Part of a small language model's weights.
Size: 13 layers, 12 heads of 32 (6 for keys and values), MLP 512 SwiGLU, 8.29M parameters.
Architecture: RMSNorm before each block, no biases in attention or MLP.
Training: a variant of Adam for these matrices, 507M tokens.
Each number is 500 + 50 x the weight over the matrix's rms, rounded and kept within 0 to 999. Layers, rows and columns count from 0. Numbers have three digits each.

# layer 10 MLP gate, 512x192, rms 0.0511, rows 447-511, columns 96-143
497406544479492526549534545488547511475525490454473487540455525479473406523514533510575483486447495468538602591479462498514450414447502549447573
456510522450567517494492487427470475432437539492563528375589442507505514473454483493471431522518466427518467552505555521577421458483433518502530
463584524538480559528462564521494592589498537538468568588493577520493523566502479463457502427426443491493532571459550515450496455558450502454550
488567479437592438423564428448499564464455580452583490499436457547457506419540569427431517600492570458494558578488435425524474569403512528544576
491494505517501444436435461494497578484456557533630464478515472497523524445464428528537565531462538555447588516393532429491540523452612495465502
497615473504532510549481507520523556560562489545453467515514513498457498451617473509487545480421391470409502548450466410505463483480558495507509
493578468496467471512574445463527576490567417479497465485548479548520503585422471468454522469561608405464475549470531486559500502508429467470572
532567522611547451568530512504481500463582547563541508604534495536605509540367500459449506545421588467514499576504575463396504588537525582447389
535567494446430450471562535492484549447458521440475479559484519536439573513496498539592434592468499500497537451441512481474536547509391573486420
570452478416465451496504460584479452526511499536502542547592635424572455443523521507563539468428549567511517510469619539545547487527566450476490
402485502505484525475445516543568502429553536491487420495466502469521511521546568444415439462484449485463517520600547584518466556583499473468525
577475439536542465532389418527501407501460517504470518455544406555528447520501381466547502482552495379537385443543442523362506506514569513548520
559476403426546413522498498640490620495449504525545537468569470395491504640520469542532478514535576482398498647526451494478545542534500545478536
457477494536569511527539526427506444502491532490420418511482464431590540555517581459482399538463473504570504529555549446435415521411473418508539
429513494490467566456554471528401488458479469404485444476474524516432518460531482466584541595530496514537480557477535451602528542510411516476572
485587500456520478449612501511441383395459460460505569492477469508520424430480481410532526580465476528435526441527492529439489521460470490599607
608437496560535498518443480511520477550466555482457501565533438499469453475495499469528576512453512509490482470445498452504578437557566541515624
525545476516484489434483395571551549450595468584452574569473434476603609564483514535433493566465535485521506465494420439476503440430556560457499
478460569565509521470550526498458515463469411583517561602526552435483539505492580384493444533506526547577574455482489584479500577520465576502516
529539542531529589513562531455505542498517495497569439550511509484494517463469518566566551535393495506419537566468526497523455559416536472485450
542459506510475544547466484491489454437363533466539561420510494468480480470495481425485518447495430411444445499547428513543568464477541595444424
515483496553575478495555514472522489453496486486562621461504535478513473484549491427500525577510547555531541493505532387460522518558499516571497
486504453540563426571621458503458616460520403520443559513446577436488447538478487446449480558440523504530533522546528502489468536549389415544522
517551497435475476522446539519625543530493469555560449444470463451460509588521537402477509580527498495494410562571450530531491353486581513424545
554466474485497554498550569533466447556468475572495493545512474533585449527470534548489519506556543486519532406458527548522587480501507530481422
446526542565464490506489567515549514574527506492499499549566519450454457532431480501574543586485497491513511512523422392441478517421521468455494
531458561469569513560564550396449532465478560573460393340492517426492530573550536535425505590479479415475482518472409590511519493521434507454474
501425394460582494550412507429475484483487471405441554508483480477521506481482475475451540554558542500517488480535483441529513522520466479551458
445438644517504441508447432528572498552505512509472423554553503518597549493493650496517507468511476506612448585526516549511597467468491454547553
533590468522569509600556571487489562498482487568464467529446449550483489530417507560497492631448549532509456513426517493525544451529505578571534
439427501473543475574439442499529507486486441496484474409543398488580349446433542505533442437532457477418487543602600512499538507480518604379504
449572539441507574505535582547428392397460476498494539507524526553468533447491564542496536427492496499456464466499507517410489464384535452486462
550513574490625502489527486481510559530494524465580455563502580600585500491547526462415437436659401514532517528587470509600523532480477513426486
504423493468575461470527455451446481458499380478532519576529538551493470539549525512389534436512472542531503470552477565509566487473419423498515
539562557517481470533525529543405519454503565502420520520513511503457483492463457434442448497424511589490420535458544478523533536585499540464482
511432450509517562546583473536479595503428421526484492564539488515532479565521521557508574441500563445510489489528523487438460411471471514557569
510539600488556478516507496558540508497459576502465410566433495496572554504361652458440562530446443518464511501462572427604611425446477580513524
453515543417516485466524442443587537501409435538478410616568428465455555493517478612498538556449500561610515504480462456485524547422561532534506
443432505527513574526543520452431434447423577505568521501485456497542515511436545447474508535486449459497597474499515571545483469487569531483384
541523497451577589504455531600630598516539612494484578498502483517469572527364484449477506548555563591484481572560579490521435534512476588585455
467450559552431525498497564489570482443506566462416474482543430512497467417415521502553569470440569522414510451472501429501472495507456573559436
517462570352459624525384498513437477411525441491512634539546512537567512594471506542411504548520497530524506568478430528474541479440499455483493
506466502548461452444499544465375524577432512529504564485576417514433517499443482524440469518482452507542516485387425510584502600520456488522483
438446481519562523578415537531577478522412395560567518445533440520464513521481541477441482456499523518562518540440526452468499404514499518355457
507552534477475468472567444529463517568597452436417581539514523533538496465496509552507551506438533484559472567536459606495491536554417398517547
465451443519575530578468454434614589495426491486459498544496546468558510487493567409423432462476457445556497525491557517403618557515492503530470
477545429528527533518411541488456407505507449510422454431453520566553478461517438494467538529465580494488495506498473490504464472549488503444544
491488447530390524572472384468488497460469431496562476499495559564527418454491504535443531568534498530469561480555533495468525543564493454603496
565460622451503439510529389563464517496493478517501380536578513408649497533467519475575537488444420468551489503486541438519474576423496511527459
533489519521567494590521484452560550574607497546527459505568444526526467517504552492510457496479443545633425453532495430481505465491528445586429
545458501499515515535474558579495525442495425463525553477488467524606435564400449405529512534466474495397550376509580536499506485497446493542559
550459454403504549494536484479544525457417412440479551544474480499444459483481508525531493501602520392441453554555422537552614466486419498480472
468625568518525550485515483478494450436418491580585457494495479525555488531492411596545550573476483563418521495522526528568528501405546545464497
460423496524491504531431519531492493470428511541504530395538531507514493493569556490436537453533440489502553487599441484535547449569417541530525
465546535514501499463432506542495572534479606523463473430545424511489517442466552517526543469523435506518568500465518412594517450462493504571531
548536445477517523532518501494521558481408530544474540507545468523514549458433468546448546522485553603567524481435554529461522462513485510503528
470467518452444564389474503550444479576461630580565526517518451420566519533546425431378592471508418437496574560488493438593463564491500509443562
505464528401514491526522411533452481505536432463472515519524509497636550481478485502506592476645467398522513562576485465571436485456500467490529
452496447475545471517445484494504401521508482416480463531472515377607406520488495543580480518515460493527478462516506462545456471488490567399488
540462490410479470529477504570519489526442538475560516475501478386489489458443504508417399428573498445531418468489452411447517488449510473453398
519448470551488505560397383541454542532488514554553582479534546551554324523497588392562532513472544553529480510507493422567496421552486474536513
496507549433484427535501455414437382572439534423470482592545497533506437526478587434523471501620588519447589497524521558455497517373544401446479
525462581566474501464531481467597413495459525497399451532494465442490558538558485449396548492506579407473541507510536556445481552497478501476492
416469494480476520448491480576452521554474485522466544404538598461450504571584487423486486440494505477570451555484505437539434583429487473532507
478502547549557503480481453606521514532515453492489560531480480441480480560454427487449419506489508497463513450510434450417509456501522478459516
# layer 10 MLP up, 512x192, rms 0.0507, rows 447-511, columns 96-143
500511417468474457515515551498446505489584516513484515421436473506457508406530514558493498558537499454469495508499571556486558522476550385515564
434557596491401466515562491518417645402520479523490482516479486572456361454481502529509532502542585460403511501601538525500589433560519517517531
449527505546564499544409581494443551525587563529428472510515449571441475504524596558512471499438504553461581440500525521486547514475493542464553
442453527503574499543457490490531534479487541517467389473497542465540400616442519526560471569508382537504517498519541585399572499587487485469487
446626502393540441418541493438505468511515481538439548473463592524524447513603539458450467482453545484582484540503475558488492550464450472384523
476464534479495491490480507504524517439382550422561535463484505570492458457604498429491510491485510486560572452465504526469485382586450491415547
522482392522485541566490497593453475480552569535495500463482578536504429472457495486511524389619533486429477629497438575495479502514452510607549
527491502521521563505472519469497437364550557477529550529468528425416403491490395499447490489523437517494531469493477472473404490460530484483453
456443493502582427508486483511526446551490481494430565464472448523495581490438428546493500461503571473512359554539537474463501496608570482547434
499574466580423508534498546400545565453526411456476537458466522522550438548572376427440578549447472534505439493429485500467552569505556521497528
517514430464496519546580508570439503491518518469414511436523520475514515555531543483520499524523452489476514497501489414428575503519532538519461
465554567525452480585544519456540510561551515567502484522499511422498477503508453488440548522594526565546504432447475500573470587556417388463537
575376441483571436460537518510534536522535455502527505480501452526442552430440489469463454432566572430450433478469443576418556459546498449469558
500524497532566424482469492497427478537597458502443494482462569472549476508522377445512347512497517527503541466513453492445576358523494509446475
466522495459468469474543545570588495448509511550497497550488369420479506502587516530594519535441580552553488501534591517447573601467425422544526
424519583583488445532548444514582461508466498525493409436474466567455452498471552513493401535484633484527550384551574523580545561501508443465475
526501433544443523432484436554541505516499533479477447455477452537448510507546540467505527539515506518521462597496399600536586442463531480529543
530448478458559546579405534507579390491614514521501411537504484635543420514488405471485538501561479506518498536513559510470528385542481518501452
463549527424443549474509451558475494511544531481427441510531497469514474467487556550468480499511480431542447526464431505484431458468402542497486
466447607585585537434509539526531466374522539499475431491502505493456579432494451423515500520479559513489492531461504463603591534562538549438483
502556530487520513575514472605440435489482543461507481481440458405474533454345511488508549526575516511470442422495464460460539476575563530520545
536538477463567487544562550472537573494459536527467496585597571461489559560495405551574510461473486538578508485525553516442584448543494465587473
424430530496542505544470617435462513481476495437506438569438550567503503561520583489568515424383505532400566502544531536557457476462516453511480
524532643497558521491515569443484541395641539511419454504386531489489492481471452514470523545480616543493479559466481559438537558530456543547483
485566650591501539445495462529522401465489491425533530473513433498483524468461504517480513545477486507494510535517461545473547561395487509464513
549459540585480534444579636553503484521522484470550453473489556460515435504441456526564503456416468564559584399485445481440497545551439391500588
612517486571639531482476503506487531520423460520525452484531496537578469529580533496526509490476525456490462425558469547499535413525688526527549
563500529510499494563539454521467566494464495503488465421499541505532477470498500442500471416483624460499551471409464477547423451444497501494495
509467466482507490517528542534448416450473461592391536463524561520412527535437513407595471414596580523509443459525564443417415509452567561588470
520524528504557591580566470561485542375428540408478472553541441458497559511469526551597561500514525451518543499396495558567498452555525554473519
517536462543535483431481512451390576572425517577458472482577497492613484465448524382436405504479463545505501424509529500557483601500435527575507
444437528440458549554529468471499423510572438487418511491517412505426532515391410498481506546534472457542478582548469608413592549517465459436613
534420548439547410510516450504436489446490410516469549469546505596501515534528459459546578500597421551388451456558570577420465477521509494493484
455491476500486490503521522453414439468559417457463411518490497640441584533581529502463537513552484530453542491553502454517563421435450500469483
605641496509465408553543440520461454393455425526498502459507467387493497462445441506564613524500551478522508570449476477442549501526552513474513
510493582502524486533567568446506467537556447533448530455564534514544495534466480474385502527477543430533492487495498520330473486547421492497512
559450547540460430541379562445551378510400500504506515564493528606593532523481555441438548517503428407495407422465510447441462551584581592506477
488496508548507485486487518432469385409480568423457464508534461460433501510530525426517488545461476491416482495560443557492495408521488537553455
397544592486414491516476407432482473511484441534540535497389576518433499531429458560474443555518527484471445507527498552490483539467446453440560
521499502518474538549549494511543443464482469503512569504526479403427467517413453548522524522592513508586437490615519480463486562491477513586592
474414446534492474444482471351570538507529450533470509515491526505549494524514544489521527474496362566477487552468594453434609516444566479562505
418556581529432519553555462456522491411596588493581426520612485480470455441499504506407555536487485557487481457577580515508542488515520531555504
504570568396489441497483474501501460549467448440533452508520432514444557469422549501478492478433409432547557479575492479509442546450457489536565
492531540453492511456571466423504456556513404435454542550480473536494522501594506444438543481538478420522478522499549541551546552502427408501527
581537456488509463536551451559511551457484450543437513461475469495572519520437491516427505514529506482469441470431402538427465560542500591503483
507455474588520480412436488437464535609490486465518492458594440481515493606496434525533492556578558408434487624621486486455502505431471460505596
467494475570500466433546490505489498593465444477464578560485466445453434438487526542534483474387479543556459469498458491516559535486455491439521
503464422514576456563412405466494556516471545415533455414576476527438570486566470509429467563634501507473483450559536448515554486561554530485399
454572466452504423470452486483514457535454436497521528561491518513380539508445555443456480458575557579377490467550495598561541431491500507530560
528511479505492423457558553458475511461546391445538526468473392482450539502542513527455504645487533454459459535471374456482541567417484529515503
541548478407447498437576499529464514461493545470546490457484484490444478581495460443473523486580538570464552457525492492366524482452414527466499
512517437465503502452602522505505514436535461499494522459570650499438438539497533455433535694556510572407473418619419520442468438455546540501444
498536572545462534448473565578454376468548392577482559569544534500566619470570476490484515529524436491461532412557470522553429498558459515480450
516534541531491542602489496463494606552476459561489503458545468571445509547529473555552533495564489528471500506513511578470584505596486507522488
366490485412525578560508548522523441432572398601446466512438436455503520515524540620542480455458464539471543516551591477502486545560540542452427
467512500476449539473559476564456448496481580427443635443559553454493462546437478528563555511508511548419496505547486521523546440554463546475499
484557575501535477648475552562490492519493611472484519512510579476576539483448516531468460536434495410439378463441557505621480418594470443467498
572449529322510373463556465501475481482502547511466513513573521503480477485552527537503494451559486570481483428477502438467462471435456521513468
528446495442455475450469581539468517537494464604627389478514501505525487490548525491450569583467462401469539473548498518446473477535487464443455
485445478434495519523531474447500458489476510460457552459475498553511454477470439537564524508518595457518521452486576358515432525509494450544537
500445474521536568540504574413449472449510471436519418479440420539486545471447517471608571520594479482419536492433502492452551483469474430595453
534522453525449532496489501506455468569464403520541501566537453522517535483461508568521468501452532563513518416521557560569515506533469483474519
571515497491473473526558479533443467557531431490486540576449460510528532385492600498511582490510521601481447591461518469486487446520429430528497
549523442562494565509410634524536542553530504559464518569479515552525547530497552480535473561562491404517430379615521470444531508537507559527393
403398505494593536526490476573542529529590422481521401536527560488361477464513417535604468512466467494407558389460515507514530529552471590478473
# layer 10 MLP down (transposed), 512x192, rms 0.0489, rows 447-511, columns 96-143
570510531454498586440537488461436500519430467455529428564507508514443539420545562542571513529559423469517511474613595487502599542544554475489455
507550539560587501633452495480469460546466508619574500504491435481481525532553450542477535455558472369523483432527484498657541559513517467583448
417489520501530485432556513472453465529463473485595492546590591516451509466474615501530451459530469553507518475496472559520506513511492476458447
505452556509575551482495515519511552447542541423511490574438538478532434496508569543475539493611434475451475518523454395597549557483518550539499
416476495502538503541471574506553477527513546531529527520475601466514449470383465502553572495436530607488460513565571411531534575510612409595532
464515329487569461514444476385490589503494453521485480462532448472401353588530476475536524522548543523527541434423532540521524376470576411504538
468550436472549489558510470516441458560535473470536538478507583458473573504484429496492527483422417619467434406515428527401491588463472584481552
428545523526531442555428420452455469491544490443517377444572474516555494514504595524411479557483543441431437532491525480448572486562503580501489
499549644573465581570523591493488521533437547612549490486469508456499516484471506423495586518449392564390536384509431490466445477500435457485490
476466464534550479514496486459492473496542461443439556506463549543551555463548502469611461531513479535535521424531527487532554587503510513474437
475494499474552497575599465461494450460601380501526470480538441533535491535412537538477502487519527478420487396502487508435505493504510502585521
482610499456468495504543576428526502446444663467362488456550490459522539347514579431486512460500515464485487469474474491607534511426473523603465
573491563495497456465500387476330446528601450465444547462634522460470543488468529552582538471504490592599470533539584462490526532507414589545487
568362580463502523422501515486485593466491449514408507487476443568517488442472427441529507472519484402528528432478484483410488515497388528450442
527476459571522580538523518429493493474443448497445504486424473578543473511492445504483471592514471615538581448498557402444559519527449503501516
394486507500448513570532468507561470375471494546462551519532369493507596465471472566374487461484497490456471541587487419541409476529593481543439
481530462419525544555506495425520497522556546510482475488567471444527569587567556492548497539485514581503430400517538417510539633439521569482444
460496386420455524459536492437532585534452483476499471548467481518499413425523498507450471536563568477455428559505517491575496484451504524596522
464495541535548526490536536540467526527539478503586473522392512514493434454532519481424499454590504545547563473503437548427541470515456567500462
523542499582503485516386414415511522438502530495557550446495514499480543514584451424498436518514429461465441484455493545491529396533505479412476
471519526459534485514466540461451472478583607468494480458557472511448534536504451596540390484478522491449541511446585470521538451464447562527442
517520523572503452545598506422493510588548411570506519607447495505480447507488539546540456476508474593554499453381435432451553474471427515472462
508532513553482379498529509452483510522506536543503518431531492512520502565458518467603565560426454446433517525550516550493530441582496497554493
506529536509495462432470473504496556530475469468423454448470429597468494518471426523479518463380486527533526556523600535390469499489455472503469
471435476527488504474528508484504495398447541467516455412497585519479558470470525576540496469481512589501571466561612514424443436464458427567470
493557549536509514401491428530363480512475418502458519525558503493536445493535499444490464582480432588506534489472463556440510512517441540505510
525522454598559490463448470514496497584489452493549469483541419527470483514554494593502389456564465449480478487609336454559464402511399522437547
522498432368509499474502525524540508458507461604528558521489509560518551491504522471521544532531504546486474533566386409541485515478507478515478
464555488467452461487405532538411551532456468468483517512435529488444448485467493509510554462509478497406411549529456489408419519462455501489510
531553426505483497479440552483465455541497415530486432472544467445485538515532576518492483545515552537502465488510440492420440536516471500455411
518413435515550514558419569631496624469529543487496555538457545467631482513498463599427497353512588568518430478431569516558486446539451471509530
469564552464537465481425582436487442489537528466613414442469469523483498490440488478535541471552472601496558474550589495494457582691514486518470
474528468558380516508495601466470496538469508455542466471502476470446423506514487524558547500462585601461490531589506520450576531508477473465572
531507491488477570512445480509527472599472543498523488546558365574520484480492436464497479506509585506481483451505442503542496534442458523534559
387431512427443534590426526541433538573444503556490521569512470468549485509529508522475456459434556524540509502495537548537431539428494438514472
514476543563473504503567520527438471484486524446471458532493445497487522421536507503575503520512469541474422441486505571557500553561507538484528
486404509523577512476600466461496552506577514420406514480487483493446431418577448482448415419438419472514582447518504534533524518472409480493495
482546478520446468416474510581515462514506565404543548481446584514519495549463528483600491401476465549560456511484452420502500503542501506508480
502450573479476541592574453463537520466593517540515498506491539477551524523539571487493565527631606556447525418545387482495451486506567474372462
512492532415470524492454527498571547464575518487525524559547483563426452513481408440367569514514527544553461635530521549459566609473486506595515
473586398404493469520513419510445523589486485557591480492463474429539526465491586503470494484461432542469449456490504519530621538456456602553522
489555425430534564472554510497454477494552451506471624495463493513476464508449449471424478512522511494533454604442478541408498468577464574521483
507505414470567467411557460563432517479528555552528542492351516497486508509551553444543535399519484505474531524448492506549578484494515535488438
538471596537375590477529523502535479441473502536420518452436545568557542512561451496469517486419555516339585520501521501430471499390456494594519
434452543488511501476410512462537558465465573470515397497496547386495560533445600475552448459532475513533588491539486539508446457544552399459454
491402514386494519516557524462406537413346474522508444525518447477441530476466575518440499404474489476511465468502459503438493496562523614459546
568420556538479482539501411457526515577567515488525477569603492487514537484420448446465469501536491434494494477543479594500532544457485568438515
431440573551569508470507517517475415529658490558491557492394473584548456415493487519498455487466483537494445495479569513525468523457562380583528
559460449488586466510452482565542473439473488433447581505496502428592523469501533612561494393499498480476511484482455543569475499575492479451548
502512482547487483425503393519431541551481544528487545488460533544448514469481478487465442521485490475598582554514409540557554521531468444509568
533483523465451553523516603475440467477421494474504504589537423433489538504494434486497520529567424482485454493462496434493458550556437552433414
524473477471536550442389517568496442435449514563482597603452560537597476414572471520558547516569393524553445539523634507532423536507464534478494
520593523544453456451491545406526560457521512413474532432507555472442497573530523532478480493491486459513515518463567435497463608501478613408593
490493478459500400615500598462513563528499560437486489541475486423454408443434534519547530564486533491494500551452476444547552460667435531534560
551500448495493551495451472511570463499478562539589473493501480473521435526549437445506450461432561607445398516530391472529468507527511511518536
523506485517528600567481526580455429528503490510582549527516458508553523505589530542469497545486490593472575508447483454609502494383466430584471
569563489468522558467414472567561589550436503481599534566415509475484436541620541487447521467493555457524548632449524411469557497409440559456461
479519537479512577499383561495444519484411552595474521458492551489540510554519510418440437517499559413470504425484531562440546527513478472473400
507516453416529483488556449525572562515511510493436475472478504562410527512438512482475551495452481368521427560528471502501519413483550526473535
437574479425467520515504516395579482538491503445558484496472487461520484548555563530515520599531493449501375366492525498513492499484520532523574
507436570411438420603501528508537486453548588543571543526520546559554511526483462559468577485518495437499510455526392506539536569552552529552446
477502611567527531533531548586519620472495508557478502502478443518437449427493439520467523471394419499501561572417388581474477476523505494544511
523467543520561551509459439597530471559482643391505575426443572558437435490432469442514479520571391511602521430502581524428456445461508489480501
414487560477498457440428436486528546525471459573491386572533388523571471503582603552474590537447523386508469477518530542602529488567531427451602
569556482577456498479499477530459429485488472471539583458512451497550545537471457478433457507562574523518424545506518475466402452573531489564514